config.yaml
activation: "gelu"
norm: "layernorm"
rope_base: 10000.0
lr_head: 0.00633
dataset: "wikipedia_en"
Each number is 128 + 32 x the weight over its row's rms, rounded and kept within 0 to 255. Layers, rows and columns count from 0. Numbers have three digits each. The size before them is the row's rms in percent of the matrix's.

# layer 18 MLP down, 384x3072, rms 0.074, rows 0-281, columns 192-239
112:103106149116105104162122200139132117212105153111142168145158161108099112166117103093130111103124129166066150065106098068115077053097128164108179
099:094138162047128109114121105046111109129153110092115171114168158135141123125145098110102218178141125150165131184154112094090158157143086116203144
101:095117134159178088170173109132141090059170132095109133148159070198102129111133125134150140153126099155141130130090106127155102120189118091101111
100:084199127105140118183103137075103142089124125176055144083058121150128089059121144082087120093086131050167125120097112170162130109083121152158145
099:131101121108168091124086118119165146143131071133106146104120121170113161124106154184169180124139155108142118104113164128155116147102137149120102
100:114187103043136151121179115107071088154140155109144139138156179096099140093019117101129072140060136131090111147102100110133130145052117118121101
097:082118139055116127141154148125111100136152162131134171156113167109112144132152121115152113100091138091197099126147148137143066113131047170155148
096:094111106145153138147152103129128094176103105119118061161082121117121088136127138116080097119130176093133150152086099114141116184154163105146108
097:148152158188113091112144089110145165111097094112147181114110095156092121099099137104133160048125159139076104116149135131139138124145124092139115
100:142098136147095111104113116099126093132111128109144053165121144155120069134132212189122111110173166128129197068095144157139135130196132138131084
104:143096173166118107104186154110090076107112074119131089107165206135068096118106053132112100135095129119129114093058122063088139139102107129098122
098:049137103082157119151151148155151058196080171085165184169139148141150106143107144175068160111106132122127145156093141094157123130147108092131165
102:162129176128086122106135102166104054138142140196125113158125131137155180095127124132086164096125175121151104122095081134163097145102140114116093
098:114177204178133106158185072131116107150150182169101144091138125231107195121042092108149138067158102138161179149097143160168153115126186058173203
097:197065102126147060140144099127128086173134126118140126118148127176140100141117151148135112136052067113138148077152128092082123141137116124142137
104:075102166100146145184115143107146147182104058076126164136119143169124134130151116101151090120096160154164072129156151050100110099132162200100165
098:169167130177078121118065135130161139090138149159142089090092134118147082098088212106140097149113142103116110116139114112100126086109092122148121
099:096191190122149186106161166091128179111167091140088150131090127061148148080100158088142104138114088099122101071133123133146145127099123153130163
109:141105154119106102132112147074141062093150081153155141118121111072051114102144163098139160154085109146125157102117108037132144098104122119066160
100:123072107121092127119107138137113094097135087149134162128120118141158210229142103120074142131147083154113130135076203104163117177153131137153136
101:176097134142180108144115103135207113188146119152125155179131125170168163215128100097094098110103057141175107101135104138177154155178119140123184
100:073092093111172188129107124135136132099128162109130079124211095111132131089153135115137162156119145169085092107095150102146105133066101132097146
104:079139166101116176114188105093145092127135083100098128091109166082093079101157144119126114156097112149057131147072105190167097101044077120107100
100:080156140133123098116159122110130062148128106149133162128121125079100127116131123134088101112133110178109170160148103132069091137151120138092107
101:153111153128146100091128129152152169148106154160143154123141095145109114141161172077141112170101153126098194099035143091071172122051089142103127
097:112096139172126070149139143183081098090134101163132189170173191146162087140111142099143127163095182144107116127097114091107147070135174097173141
101:138116095147125098118117129091061128156082179147126131163133175146126125114138168136136147147105102164087199146131130109121099135100143169129151
096:111120096095190081138100120071102075138135169168093115116126128120097126059140141119122197109163173154167160079157118175142158170138102158141129
099:051101092143166113083151143063086123156063132069146157163168141111150113150142144185072102126045134118069136123107134139112166128117081145130150
098:107145129117111129103143110159133134082144079130142114157163141199046102174110135122134153092108123106121125084144149148127106056112124079142146
095:124059073130122108105072124108126106187120105113124103134156087139115093122057133123164070157114093088154152147105067147206067079196122107111112
101:154152061042115180179099116085119056081075084164127116126148088104051167155110120117113151151164124162129137146108073121160107134173085160192097
101:093169130110120133117175105096114176131121127099110128095147137162171090141064076131177089137115098077063077114141143060089109119137139101099143
100:117146158135128120079150086154160176103181056101179151128112099106123079125163130120119109163144117085084172164177122111102157089095137162098062
102:105101123100158111092110115101092146151132151129166120192144106092083099150135117124117138112128098155092104090087125130122127113119105165111149
095:138120141059146157134185123173150120211094152119137125109094169128203121150093104123148133113125118143074097073177080171108135116121088111141144
099:089106125134055098136123106140124153077139185102143092173116130128117109076131101157087137140139110035118136082131109128130147124158117133104118
105:122109102078128031165111199088070131140081132101182113116165126093128119112109114070136146083093152129067112099157083091130185144126151151102131
100:149137169123092094124080101105155126161085052116070103123143146108109108093094173054075132102158140113124082169175180112133117169146186108155099
100:132159163185171173099142180074113096151146166101143110117160113164124125152114074123081109138161135122125157079116138090097079120091189070136106
097:156087153137130110076081099113107162088138148142153121140137136161172112126096139149076109131121145159178117109126102131092101116090176133166124
096:157117077128116129089103123132105173140176119114099080106056180136120078154129079131074075127087123088095123108076174127065100124122094135129115
097:097150205174123082137094153166082152162142128166176150122128123091146101164103116109144121102117127106092134093122095069150143101061105095130094
097:126156121038110147157123103092162093142182117191133136104154115081104111110055145133140102118150140113155169075128161137120123107189120117134176
097:118164096156164109090144162091135136112142173156145109113157139135060082185203146144101140189124111145179157125082138069103108139126026170108123
096:111089108117151117075136131118176129204149158095149112119121089136150128082123127097115097037150104112116084158089115076134122111062149143089180
100:047102152118043090117112097123152140112157078087108078140173097195112125170100138121194064120211127135103074147136112161110123115120163053147115
096:177160156110082154135060114073164100147161194128110160112157115184100121154132146133046147152121087150155134190068097095113092140090108108150098
105:107118163137153137143103086185167147151154075136128091155046133126138113110129094138163121105103103142114168126135102114150088194090184142104187
098:119140156078143075137134106056191172123120035124126157142120149117142091134108062187098116099095123100122110209144108118159077202140144183160158
097:109152144149149176160106152113107076133103095146114187108100102087161145098120124094149143125108088137115117105119144117124135124109159118138089
096:096121132141105160115078162111126111190142110145152052135130099172111124136150128142111100119125114172074092155093126180073134184122159088161075
102:112098160125131137125113085144116100103170114129094079095093122164070128079117173151090156147146101150097129140082114108183130112123126086128187
099:158095211187115122098153120146058128144121153155183116117096130088104131133071155096134129112159113168170074091090082129138159107132115190137045
101:097133066148149172149096142138182139122141108138135141140125134145134116166104107176116114096143183132072108150116168115052102149056149144114148
099:097080146074106184104172142079144141165111125113129138048177110115133122150153143093051099127119154154153131167113135090144089170121148105150122
101:153132130123145138145107146089149158106169140154193166124155129107093114114148095057109138117131172142162120104118141112107151142113095126124163
098:071127111126144122118144099107154139132119114144084088113145223146096157092134150079100116113107156143099122139124094162209137091112127077133053
098:107134108082089104124118122125119130060163177141120160129179145109139222168128041088139158171146126108118203142176153178172174122147067137148088
097:045158084107156130157119121125084060137157096123113133142072061119134112104111138182145118144146079110082121071193134177139072090132143154120135
097:079135112136092085145163099144109142147134076090157139128146170150097088125093121109167106127101149090053131111066120170139141082116179146167175
099:119157180092091099184112169119136168077102109172090180143036154102142044150155120146146134150178151103126149127116183056132143170097184135124123
102:114146124107105065092151105113119115121152116169096152148102161125041136166092107147080112095076117167093180136068151149144146118048065138094132
099:098158121126120172093169104092095205104103086133071117116139178119083123117147168140155176111091028165100055172099111100092133167097123117118169
108:168122180158137104127111111123141135087127079117092130133090156076042075116126136110167100129143139100063149125119130061160091143089122137173121
099:090123109118177113088110076168114112132242160222183139142171133172118111152140133117108158136145152100079164109109112103169122123127116204171184
098:098187098171122131139108170107173083130147127158154117086078105138095126144157116082072106118150108161173171088062136133106124144177134124072178
099:138139114105161093155107125108115173129058088101132110156091095101091109118116148124114145094084101061097150109116082131162163098098080155120110
101:128114118093108163138139100161147152182091124117126122113088096121061124095172088157107142071100147112152120159097106138112123105125107122076153
102:122132100115177118106088106165112118109133094110063165114165162131120112117197166086120112162091096103100068108103114142076137131103111136098132
099:093166126144203121091115110140105159129136142107179106170113098132095101134119201055162094087041104121127109195150110153122137106087115092136144
097:200181150075135177161125112170135127119091135120151186097146135148178145114080093152119170093119109125096117089156082154091166109129089104121140
106:080118118127158096166133148061139141116042121118132089117112115097088084118039127090085125075119136080089134110181111129111124105072151119140113
098:164141113136127135127129169125124149168184167151103146216066085127211216122153133133160114119167122172080088145173163114161143159132179113150163
103:145144194097195139097107090186169093099174115209100131089133049145160142167138130152098056116103156145110131089132150137145149113109198116130115
100:126135114184138112055109082175097118113131101159072132146149119139073178150151135104090113159128170112171154162117178165164091112134125091137122
098:100147174111128164108123150136086148118128187110126059119112083154144177103149112135110082154157095076127106184182100137173108202129149065072157
104:106107063052120196106080087117136059088157092092092080131074117130145139064102107099142136126133102189085149190177142148121115156127155116168112
096:089169172100131146161109096168098134156145132121163104150058095197135160152130101099133115130105146108147083135147125120164128170138166094117193
103:148117141145111080106168123164146123072141068081104113103155126159084081051100126154147168165129093146165101168155065102130127131128122131137122
098:104165099112112117123140153132100060155172153115173146176074130120136154073168132140100168160182110172091114160069125098131173138158157093146085
103:101182108161132096090150092200156153090096098141073114126115121125124127147085103118134116100149177069187099145100105080155104095092143086122122
099:107094151088112088141124124114177128110155103145076143119129120122128071176102136104166116130110125115128123157160110100136161084146096123146112
097:111123128141167122113064158152127138109157127083128176137120119103108100115101132085205157090145084127113157091075138052167060122089125110171089
098:089146105155126107172073129149104099108079048067093117135114168127126142122153181076133071085104077214132081176110074109149130138179101152121052
097:114110102093197097093151128196141093107161063094152128109118082089149108178176143131144142136098135107150184148111103197155083112108069087161068
099:178148195109088119124132119122113180160116198110119139124109115127141105120168114145115190138141118140106037128039090186107124133178131139143221
101:095170161124091066114089086172114104176109108135139161153095113113074126128149127126087143111079134136148135154143140115092144115126108170112172
099:130120167150109182153162070159110130112135119109147177149118096119175159153150106120051067101130118130127186121058175130139216149240114197084121
097:069138132195102105099151134146099037110130172116124162092136124142134081167142153068155162149096133158121117137122181117091146179109123087111122
098:126123109162158081159097103087129100114062176167092146124077180075142070155107107151136152118140079090129158089082131163157184172111153146088073
101:102108098097091119090097171139122197220130144132106148135151130150088086097171124141121142117118134085189117136080142148114180184157128088101077
099:117126123142142085108081132221093102111112125084081159164110134136072074178113105127120149103190120045129140088163121123133144093119104137162156
103:171116131159143099109119133098042117126104164100140109147152101106070117126148066146080154146145083130116153125073101081159123121069122121165126
102:165158120141129177145163142135072119125088150058063067097122120136146108106119089091053140104052136108164153056131162153095140171135104128151175
096:101089150051116173123114108097093082103113130077137100129146168137158159099198131122122163172136129164086119192122137116098137131131220074098120
098:139108126123083101156123126127116096094122126124092113107127118080165138197123165102066104201137139157216168115095155156155131109105064167142081
096:066124095087179105101104127119117164183083130106119127158158072188167127152110165120139094130100163192187078090142161173146096139155153131143192
101:107121162179129110170117110110123077135145151126174081101179160105097067103148167193122132118147110147105133081078168097130183124173159134090158
098:117101128158149116137128126093201152118083084100152130166189163144101156193095121054081100163133129161160140114163171059159150159176159133112188
098:094145167129069160086110082157103159151102068111128104107101180120128103154108110157148150124133155095066138111146072201179133173156097147106087
097:142155146156204119091080123139127150107194135136150138149142120130114149167145179126109167131075126140096143133154106092120151142141185121143104
103:107158121066226157144097086108157133133136137118121119113094162094099121106080116170120126121139107104120143140149096125091093131060096167185135
116:183130153176129103128085112112167208124131138112108147138149106162210150112139149159147157114172170123209142146115192144117109143068214088108115
097:117154112070205112105171146118159111131129099132091101122197161069112101072114168117122216119106083103192155128077162196170172153078057147153100
104:134133137092117158120125073102151163172121110114123088074079126132044111117123158178150120125063110148080145113152101169142106090118140112113094
099:116137163128114110122137083152107110092126164100100145137178088114127179135148111123114150100125111160164134102151143140113073082244197196162125
109:134136127136124160108148131077119159116124134085103144094163114092127035161107097069140105150061188116078089101058134104103169095104044169104074
103:161150115084152152090130188080109104082119113153135109084127120105102138191110114068046123125111131074114084117096070111119142051090089157106148
117:113137131084135141135138131153131140085116101057168142117116156135146051101098138149057103097106113180081041099139154101078131117100136137105078
097:131133146095139116116119122075146123183070123172140158117105183118115116129109173175161170104186188174134091176143097110101088154135162159163128
096:162157068093139113170105109150132068111122089186111109157087124099127140110081130159177151127132161130150105149114115094142111191145111144140167
098:118135110068096155103128192144129102161199135076137147144146134098137166145146092050053123100056091146112137162059215069128046098118117107114087
102:125118133157149069142073070125123192114178121107110135109119172116083041082175163105111137156098118092124083156075156097187143153119078114099137
098:137170126146156106120091152174117124131125102120057124134127152136142116114117168031130159124085115177081099123104181117094105168136095105134132
100:143118133133083117117067149093082126156140131125119172126125159154182104134141096077126172102113133189112126129115072135106106140130094115179152
100:096153100077112138117221129123127106113125168104138183133113110076163083160125101178078090123157136165081131113078121165152117156040139084107098
097:180158112170176074146184118129099173127149112136120152104146131147193098145148071184129104092182116053138084112121135128173144143178192107139106
098:130174161131121132127105143137117173181109118104114117152105135150131091157145170106130101125142132102144089140193144128167129115128145130119127
101:090061147130126101151128151097119107120200155095151090096096093138093122096110182168134107128146149168146085082112143153199174117132156164140130
099:139151080091162109133115142134084093120077100148144091159086111095110115143124130146126114129105141120045087142131129079172158147152102133150136
110:107147138064119152106117106132128095090107115136146134127122126128118172059107130126080106131110091116046122081091127117167140121080116100086161
101:125094127143100118114173132135145096151223033158141113150136109119182127180103097142140134188124110079132113153177191133164159021054111135197107
100:184147104123138174141141187109108158155164102151088124162136093104131095185116184109150080151086100116127088129165131137158144158134147066107111
102:159140127138067185153133079224161117111049048121170153099149118149153124164101119178122026069119100105153104089088115132149134147129169139164163
100:190114131168145136123167116071095189093125082102103114127137124143127096117157138128171119165122126149084155139137122111132162064105115137153100
101:159159137117155181144129124164163061156172118119139140130116148005101155168083112070135123169112162170105107179125096076159148121115110112133154
099:077165094149097082101114209133119114131151058138132137137142165144098144113132166121083193143078179195108064147117111127161129084055153203134102
099:176125128108160092147150144048109074130151137120128113027150150119138184165129103148126076148072133172127116078199126141109138095082122107147073
103:160116155140127096109096125130121138126163159172143109159114168112112153116158127154099127094182124091092115121112087102115086114183104111139128
098:104127085164116094126106137128107108114108139105107145145103137131092125177160091127089138138072127089118092114145145086099142088068106160119115
096:158140108130174164121118133085079151125156104198119134140060086138136090131142127078165110143180135123154109125102176133092090160134073104129186
098:125156135097119162172093119137101081127159122144120056132161136165142133149170149129105142055173105188182171149116137059167119166143122111137152
099:061098129154186087153114136169193117181125162122092090115115153113103126193141131168144080143136154137135102108082144151117160102083125127115096
100:130146166129151116126151124183157109134151135159093128087126118136132099100102125139122222163148143109127143106136184165128219101154088165134081
099:075109139114079120117087110124091156128122125082101187098113121191187146168148123089071202149116087113086099090138132156125113055122133123116108
099:143128127110139136119161132139089090064139142121123099113108112150210103104123095227130123141144142109135157117159103183072117152115196128101134
101:131162098116119160134182113103178142136169139107108130062150169138087095113127132099123097113152109110130057119054123117107195166133174189144100
100:079162136055193112159098101123149111114129062132165141139161200130145182093116147105149107148117117112114126186135150085066116093162171139123169
099:191176133138178123154073066082178127147105154086105144167114093149192137165137208097116168113112143157071129125156177106166140137147124130137130
107:164096116093075077105129083106105134101125140150139077131136104135136074075120064117000169122125138105093169159111104130074139104090098151089138
098:104128130155114142150139157119122088168097114173150196094130046151135087113105154127152122133103102108141160087099143148083152048163168124104127
097:142134072088146093137100064159119102145149151187145125142103160139106074120196107098104133095098217103163079122154152119113142158083100146147180
101:099170135161120124166137134137166172148071103124125120109136167123113100096117148159154107134120166095098132153115130100097114107154116139107123
098:105146141108115170106130127118160165106141124170147173113153113169124135149136066146137155093132117154159175176130110103157082179110157100126115
097:119165098131129151152119101150103128123137093125119092112138139145096093073140134139148124106158073149180158126108146097154114128116133119104156
100:081117113159142056111098104090098101152125109156123087091151157115113170146120159083146185108079113111170138103167110123123115149091092179149124
094:092126164086215093118163101131095153111099155115136148140143098095126132120171141057126129076135156123078108096141123124106148122159068158113065
100:142145119100113095131105142135106149143098174173099123135149103127137112072080125126085185106086144063134122163102092144130089179116098162154073
099:176090150115157119145131139121114173164173120186092146213087145115121129140146133119066092138129146130143116160117086157089095121118177105149017
105:137176125135122152119095145127093105168122168162130121128085202108125146110064117171144209108171117135136080124141101139122183122114076122121073
104:145133152153161111091084111105111114086105150068104120149137107072146109157140141068169113126116097073156147155111113063161142143153104101108117
099:128163189143122142130160128156146087129121136142140109118148077136102098160147184097097120127135172154159173096051156119168060175119092188111117
104:102099086111098079136145107147107188109134148138102156140149142118120135114159092142133142164149154134109098137068067116094113099101108120125106
097:147143119121104099204170125122132179138091118143174092175172090102121164115155107133058115105167111060075224114155120151046163138092123098075104
096:181129164149084144105173168129089159103151108140111113114139153139107141142111101156145076123122151090092169074140115153114224159133135130115108
101:162148135127124166129131129162129163110138060137131142139076148130157154100098158123155028131152106092172141136140111108138170112192134130084177
095:105165125149049116159131162173088196124120076086114139118097102088150139098107148150121122085195088138082124154188097178122120143109122124155151
098:202147054074116066108085108162194075112103135113118126110128058159129145129110154116127100176109141046127094113132106140138108102124181072125146
106:118196100152175126156079157116145156202109111089109155079141162085084072106181130157120087104092080139128118090129143114067107149129122112121100
103:139162050086115122083150140142101146162117147126129066147119173151135172120157202091044104086138142089156143110121098147168072183114130119082127
099:150154195123215168165099199134138142138136128098133106112121090115173117128109113103191098149208112132181097128172103108132121137143139137127131
097:106118134113143151092127101120139097160153094104124156123157151150113111148133111106158108135142196097127215072094107086107136171151091071107099
099:114075128138105102182075174064083120131090115142163143138152098113101110106148134116146114107060084137149081210072131170131134108166090130150147
136:088100150102152117129147144126138081136082101138085156090138176076085086135084131075152161075090156099078038111084092050099182103117106086132084
099:207131136113121142134087078091147107119098155141095123138169102152164107150116126181121155164168125103102157073083129125126115116132152119102163
095:105197140168130080125166108194122129177179150129080179173110154143088095131132185148120144160128101122095185164074057043163115153081175137160117
099:109117103141105115138239100126148150145111193078123128122105108120141101129110179151168121128099112134181141098046110163138156050090138138079084
099:155150208116106137159148085084131128148118140074133162097134108138104097150140197092149094130124120070132144162136144098159162113103105081114172
102:164174170128163121147115106123172115065154146146128152125086108109040100072176140094112110122094147138109142101157134137139113155147114102145064
097:179103063152181126112110143210154120166126138083101150109132135123136139133183120059130075116081107124087113109123113082144159105125114133115090
099:114055143127157127166172099151119162120156145139204179136128149122110142096167165064151077096158100138108118151101142112128092136103081113105155
103:165091089064112146103084157148137120146177150116098129106098174082165135119177110149066025170134146087103101124142085132138080122120046085112120
098:153125122134109129151141131113142151108122114156083157087097125099073048165118148141128106136160092153138089139077133113093113161170147169130071
097:088069096179143196132124144093070133168087115153128154108150161129120064153157103147166117146108121170099125090139182183123113130186117153127053
097:119113158086128178133127071096149143148172119092157074144101092138096172137073092100103120097162134142108108176122130179126114130175182110126136
096:111123069173110136171142162136082150134159139125134102074107103131134104120152108133103162116114178133108094125112152112200068069058139135148088
101:180070136082176129127139140130090053121039160122130202115133116134167173120163127165152101071120110172167104073150097170127087152156105088123190
098:159107093080101081119135131139131144118188162146145134145117110150177162121165142173062043079191149150108138134168116157148175116110154148166095
100:154116177123125116128152065115150129074084092131164120116111092118098094154097074135141100166128116170084131087156072073071104131117131181174090
099:144131121169125181088150107126121095123101157130095075148184173162128131073117131134091111158095115073118121118147056109140093155098142147151131
101:132081114116218096196158070189119148154125122118046148118134098097118099082145067145121086123119158098062066102115125149151112175109113127124128
097:113164181099100208154073097059101091168121196122077085171130133163105138098135127104158103109150113129124098119103161124124158140146132124135166
099:156151146176129124122115115208067144145172153191149106114152113123129023086185141151134149112117191132124146136071075145116110125124041173116135
096:076108114135114126130101119128099185101157146152130101140136106134181090156074102182144084101155056124147149205142163143181138099187069123133108
099:087118073098138126099097103109137101166111112079085171123149153164126131168158139111110158135101126143092192147081106107139151190129082127121109
097:165150147151102173102132103150180172091163131130122140124155142185136160154135134124142100200140100202124110156099085116176139205241167080056144
101:122106128152140137134119093109114156143145086090129077119120153119118159092135074077182151078101125112109127131115078131107139136083125122101161
099:119137106113145153139119148097117131127160170176171169043067125162162160106119122127072121092112162137079091156097107075067152074116150187141085
101:070106151134174106106105134048206133075099082130109114175133156111101139112117156110113095116121184160123143126170099081143107063165139157146148
098:140113161103111080107116099144056070127116154113120114130130147099113086113116143165122083143102128104127181092209149144183166078093133152121130
100:085092119121125189118155101107062072101079144158073141155164079134068140142109176138115161115092119131117088150170105151146111118082094099139181
102:134161147041111153093121142119140134109176126164114091113150127119080117144191131101084144151109156166104083113152137091144168131113120157134158
101:167178103127105164148121116152150157142112163167154130117154096131195051184082079239138129129130109118148194116160067163166202117112145094123058
099:174123115100102149125090140113100147127119148088089135118111131155149100175028104140122160064098149137148182142146129110096117125073132080136125
097:171108148092158105100120168118155109080177103159107092102168126119112065147180114116144159104121140134184132117126108153191098130139135099097142
098:140142088113075086156090153145175108143120103083063121103131176110130122131126189104091160136132087120134126136117216165117073107189139117167124
098:112126092098097096162146096075125117139173103074097149107095125149130095143203121132049077181089153155103129115170126105115161131068136117123135
096:102140123123131141104084051134154085136059105129124130159055105176163149164162159163159132162168108104118142114161096094152076151150152128156122
100:130141134133135118123132134127090066128123141176150109153126218131149077147143159180170097180105102105150061102127138134167135058089117163145089
097:135111120131133152137148124103097143096129140159121091063159092055161134119169137116123140129083102158119200149129086138094124151166145113145164
097:118104142091135102145096118145129102203160133125110173072114139132087132162136122172169127066114132169114141166135106101172105165111084186129148
098:126114122139099105147101175100162079059061110127116163046083111149122140124144098101063084129113123163104113153131125140075109092111131158115134
099:135118134099159119074126179145074147153141096116138153128117139119132057090103192097147018137138155100067125118163142070148123100098103087177163
099:099134133092076124123163164152078135112133106146106147150158116149161117197110081095090139109121136106199115174102104175086194127176162116122139
099:084095085161106151125122127172079122133121134106115116114107165080130092140117070123108123118140106129096141115088131108086081114137090126179087
097:160163161131124075143107109148133130106083107157111091097098111080126095145136155138144167201124123075058126147092075210138103138120143112159184
102:107123112108157117188121103050103157172117103120102150144150181161110070143092071084170088144128133084102140105126103137086114152148094091123149
098:136146075133133100124128121145106086136103150124111158160124132148116138153136126120055171129136135117122133148145116157126121048111126132106122
104:124131116163109120078185132140114124121129135150091163121093109152105157148146114135091073089093161117103069144147113063123167060098117138113085
099:123118125191138128154087121177067163099091085079185238124131106087172149177116151134194187109094086168081179070108097176112125095157095101094074
098:115093132104138143174082157144129147124156096146139182109136165090130115114101081144091141173084135117173165150078124082135161174105176129164113
098:113158162122150079164193101086119079188150102125121181132116106124122112122130154084098134112171122111126114087083113174087138127115154107174139
101:140180136106165203162147155078173123124115142108113078145119120072133103095086092159115167177112112114107168083085122157133146139099148163072136
102:126158121110109115113107118091081098200105095121147182119107055142105094100057157078102078113099105095165094154086121151167110168109090109156098
100:106106155117126149125126108135120082161142133138121146159098114138113166145123142129024136150115087063134125113170169095169175168134149163155150
100:156160079087096112108097120104126094125123124150098144123113111137171122123121130092125142126100152155129142089147101179172126140101123113084143
099:042106141150146120141161108102097099087091129077111124122161082148146059088116120146150133138099137114135136147082126145090145135106143124134105
099:126106151085130147136078145111108092110121122107071117138170124133147138099130129124104116167086198164147091135151121140081128118138138166114102
100:168077137116174095131094123129135160067082132123101129128123089125096135149122129107130173064177091158037143100134141130095115113117171118102117
100:113120110121232063154099109085089102102155124089159193121090120188163181105104104125084137153102147146095119149140153070106114094069083106113133
102:121146133070119127124126143136133087135154116110073087108117129171122139157140106132110067183123122146152127114112158212108115067115103055116121
102:044092100074156069140097160104155133148133113115187157142148181175158173158168116090130159173140120162091073189143125090106130157086125162152130
149:070097110096091108079116089100061080090108139130131075121071129073091112075118135088111133080110059098106114080090136046110132116091119118150099
100:147035063095121067127162121100098070173162135156157170105105064150089076106167151129111178076103049141158068089108132140116146117076049159134146
109:141120093145089147104115133085127128128088127095165141104168135145129090119052148212139146165159128119194143103127146157131155124176118182160111
103:092087134148132156123107109114065051137075103082153133135111130090071103105144121184110097162080133110086117120103109109086160112124084087146156
098:129120118137108189134142138124115157161086167165164169156166162069126171151119140105110073066113122183180057109138170100208150109141135116146176
102:133108095124126125119101104104136140155128158092097117169107097180107139145184122141136087117135092122064132153166098110101118118115095119097010
103:122123099118091131101173184154179110133093134131136124123153190122183116145087103165087096132131140119139095093104085166068146090154132145099097
096:147168132155137157103070115089159100139115130123114079112121135149176113107107119106133162142131156166102149106117108135034121170142131104110128
099:089136140143077137148114147117137156115157165050110142155109173103138173067161116174073128113091101098122178096107165140152106130166123150123103
100:119089117146171128141130107112094084126014110107054132145125088075114124101083113126144146117173082153110085111107135154124105141098105071120134
099:179087107149137101168157126155126178159113118154141172181103113150099076118170144070078144137162109163111075092135134178135167125167082122094161
101:114102069138156058166087074128082174113132216091072122160151092128158139142179138151127093119167119120172163070106109154176109161192109116135100
101:112131077159073146128119154188089081153165084166113075212099087168147187144153094117095182116127123084152121119188121135093061140118101134113099
101:132147086122082132211115165113180124116072133085107106079101121065110129143132102076149127102118143117146163153150111095153116115152129123091171
098:118078135168067182156131124120103132117135078071119154147141121193097113111149105123152152137090164221082190122095089082064080110101102141194121
097:142093189188119143131179125191139138139158178073131134158161080068205145132078126156134133110142120118125093103133142102067136131042160094106123
106:102091139108130102124107191097104144114129062115111143158150100119128131100105171080115117105092114097149121062084084089106115105049159151113124
103:165101170105056191171122143082106179135121136144145101101088109171065150100122132055126077108198124171160204123115069124125145136129105100124130
099:126165095152116074167121106071179143096083141064097098135096103143130125181141172100085096151079106056156089182090159168077100121077094099073100
096:072084125198092150109139123091149148134167132125168124162148147079107109113135155108160121107134145100141091137126098107068097135166178150160154
096:059080121114179057105051160106132102180097160155058129118143106097151102120132119110139112142138076139102177152127054045129103065112135123106157
096:163145116148180136133155146094111179149098144121102161158087094162157123109131153136104092097145082157085063116104151150148152168089113125137134
099:139152141130090035135180118113060190121117144112088119175065131142103086131103114105150053155077134155147113102167074052143121151061091107127140
100:153162144070135141057166143103051181058124139095145194075107104165111084162157191076112093123111169083105111085050123110130131148114124136166092
098:063158142114095073135122108103182198116159099102116160103186133085183141124144093153061075102142099160160173086163144130129130074031158104123139
097:089117125148120128135098148110077198144142088183099172159113136113127083136091104154127155157136120130156077150125109099164153108140145134119150
101:152154055131104120096108161062187174108090093116128123145129132126079103092051117118086106101142155153074112080163090094155117102103132151134120
096:077124128085134126144120149028089119138141139080159152119120066125116172133086153144194043156135127139150093146190091146093084157119167177140092
097:129092126136129114119085098046094184128176133111119126130113136108128140115083052110099100128076112105109144116111178138108121136114134074105091
099:151111149113064083130134120182072118112206191181088072161163161153117120103097131091067185118169127141141191157075157138115133137154137078132145
098:105166132148098154115103111112125111137149145164097104119150141091142185087069129186183168124137120134098184100133084100067206134146130108136087
100:127175155210130122122201202066103139130156118172131075145109129158104166080121110135142117060121115051172130148144129076131120156162149107163125
101:153144125066143147146120121166142174141131115136188170204109069146165125146075161136127178126090117186095128173143089154149179120182159148077150
100:147102089131144138094151161124096113062103125084090156185140129124087113112183124149160133172091097125098178186097123066145173116112163163109072
106:148105091106142114195080121044106089111135125131154156095177104139109148152130135149092133139086140101117137140054069079088070129130090129100106
099:164128130094101136120157107100164072117124164122075103158151155149143148181102048115121157148175137150038125132190091172112126160133157126161103
102:096106107167166134120148148167135171146149142155142080171092128118114122143151104168078135078125103114130122113116101148164095125083144056127092
106:149151133104099143135146147117099152122114174119096139114086142065092139116144096146091134123108133104050100159116173082123105126115125150110142
105:128190132085150138099137142111104122141151105142160178148087168159097110116129133161155121162164099169161123217151120138146115116097141136126118
097:144167113085129114160133123178072087180147153145147127152139140134157137131138113140075109119150092121202176105147146167101151121174104120133097
100:182107126147122191121141140158185107218110141104098083112162169125156130139110171114182161165107172169129109140114103167149180147089171108144109
102:192093140091138100100087129088109082089156040135108082186118125132082061105096134157125132081191125138120111162116159095139101109085077111174077
098:102145129137139110124148111095103103108112135133177096113075150101127175161179110133143092100200157111190070109155137125103136124136157153138183
103:057141092146093176090126172166131085145170113117095087066145148124123086111144165124083100107111145145019169168167127063165076135154090133143164
099:109120154175099166132083159137139169110066121142124093154183141093102116136136141149132110133102177088076204134140070119164085129121164127088071
097:101100075144116110102129114189123099068119181101149108128099139179121149103080128059089093128165185127074101089122137088152111160142148115171113
102:172172141086144143108178139085146112080105076165133155132122165135137138122164112134147109081134115112137139138121143082123169156163178151162195
099:163199106109125184153120151125222142143112162082094135109139121158088099084060115075109148145152119125099199152155176158164103168175102095123113
097:130113127133074101120124131067120154135138106091161156121143098054075049149150108074124143131138114169148162104180098119149079170130141103085048
101:090155098200109079076129164109129127076062146079107166156165101113135063144172144080057131125133098096116179096126149130115150150123122142170141
099:094120147140120110157088122127137179135136042101189110106066123137159135145153158042100190171165171111163155125154075122109155101088128101109147
099:135130105098087118077160161097162125131071099163135095088062154082120123140110145100140173093092088172186146165047123155144082074065153140100151
105:174159118109153102128149149099146108133152143159074118134116106114120095121157112122094122113140137119157194127135144065081107146158120118149131
099:132080170123132144086162109219136112141124187188145116140105131173129187099143162114158148158119050032105131133134113134186134126203126114074154
102:167096130131117142141101107089075079189163152097122166108093092186135140129042148112083130175096152137107148073174098141125082131131082074142063
099:091132125129107096191140148153134165123109108087131133074131144147165155111134227118139129092080147087115084179070149165125132085131134133079028
099:161104107129118105123120134099091133136096129104073117114088089077105151108122141088180163134129131163124092161105166144173184161060145095095106
098:155144079112132143176096119096076142095131119139084137114105145105172161124126189163125120128180137099132078139110097118120168156136145157157075
099:121057074131129135131136102130126078078107066123125170124139141092084064046107086049121133153145110125143148130071119154110137082059123165167079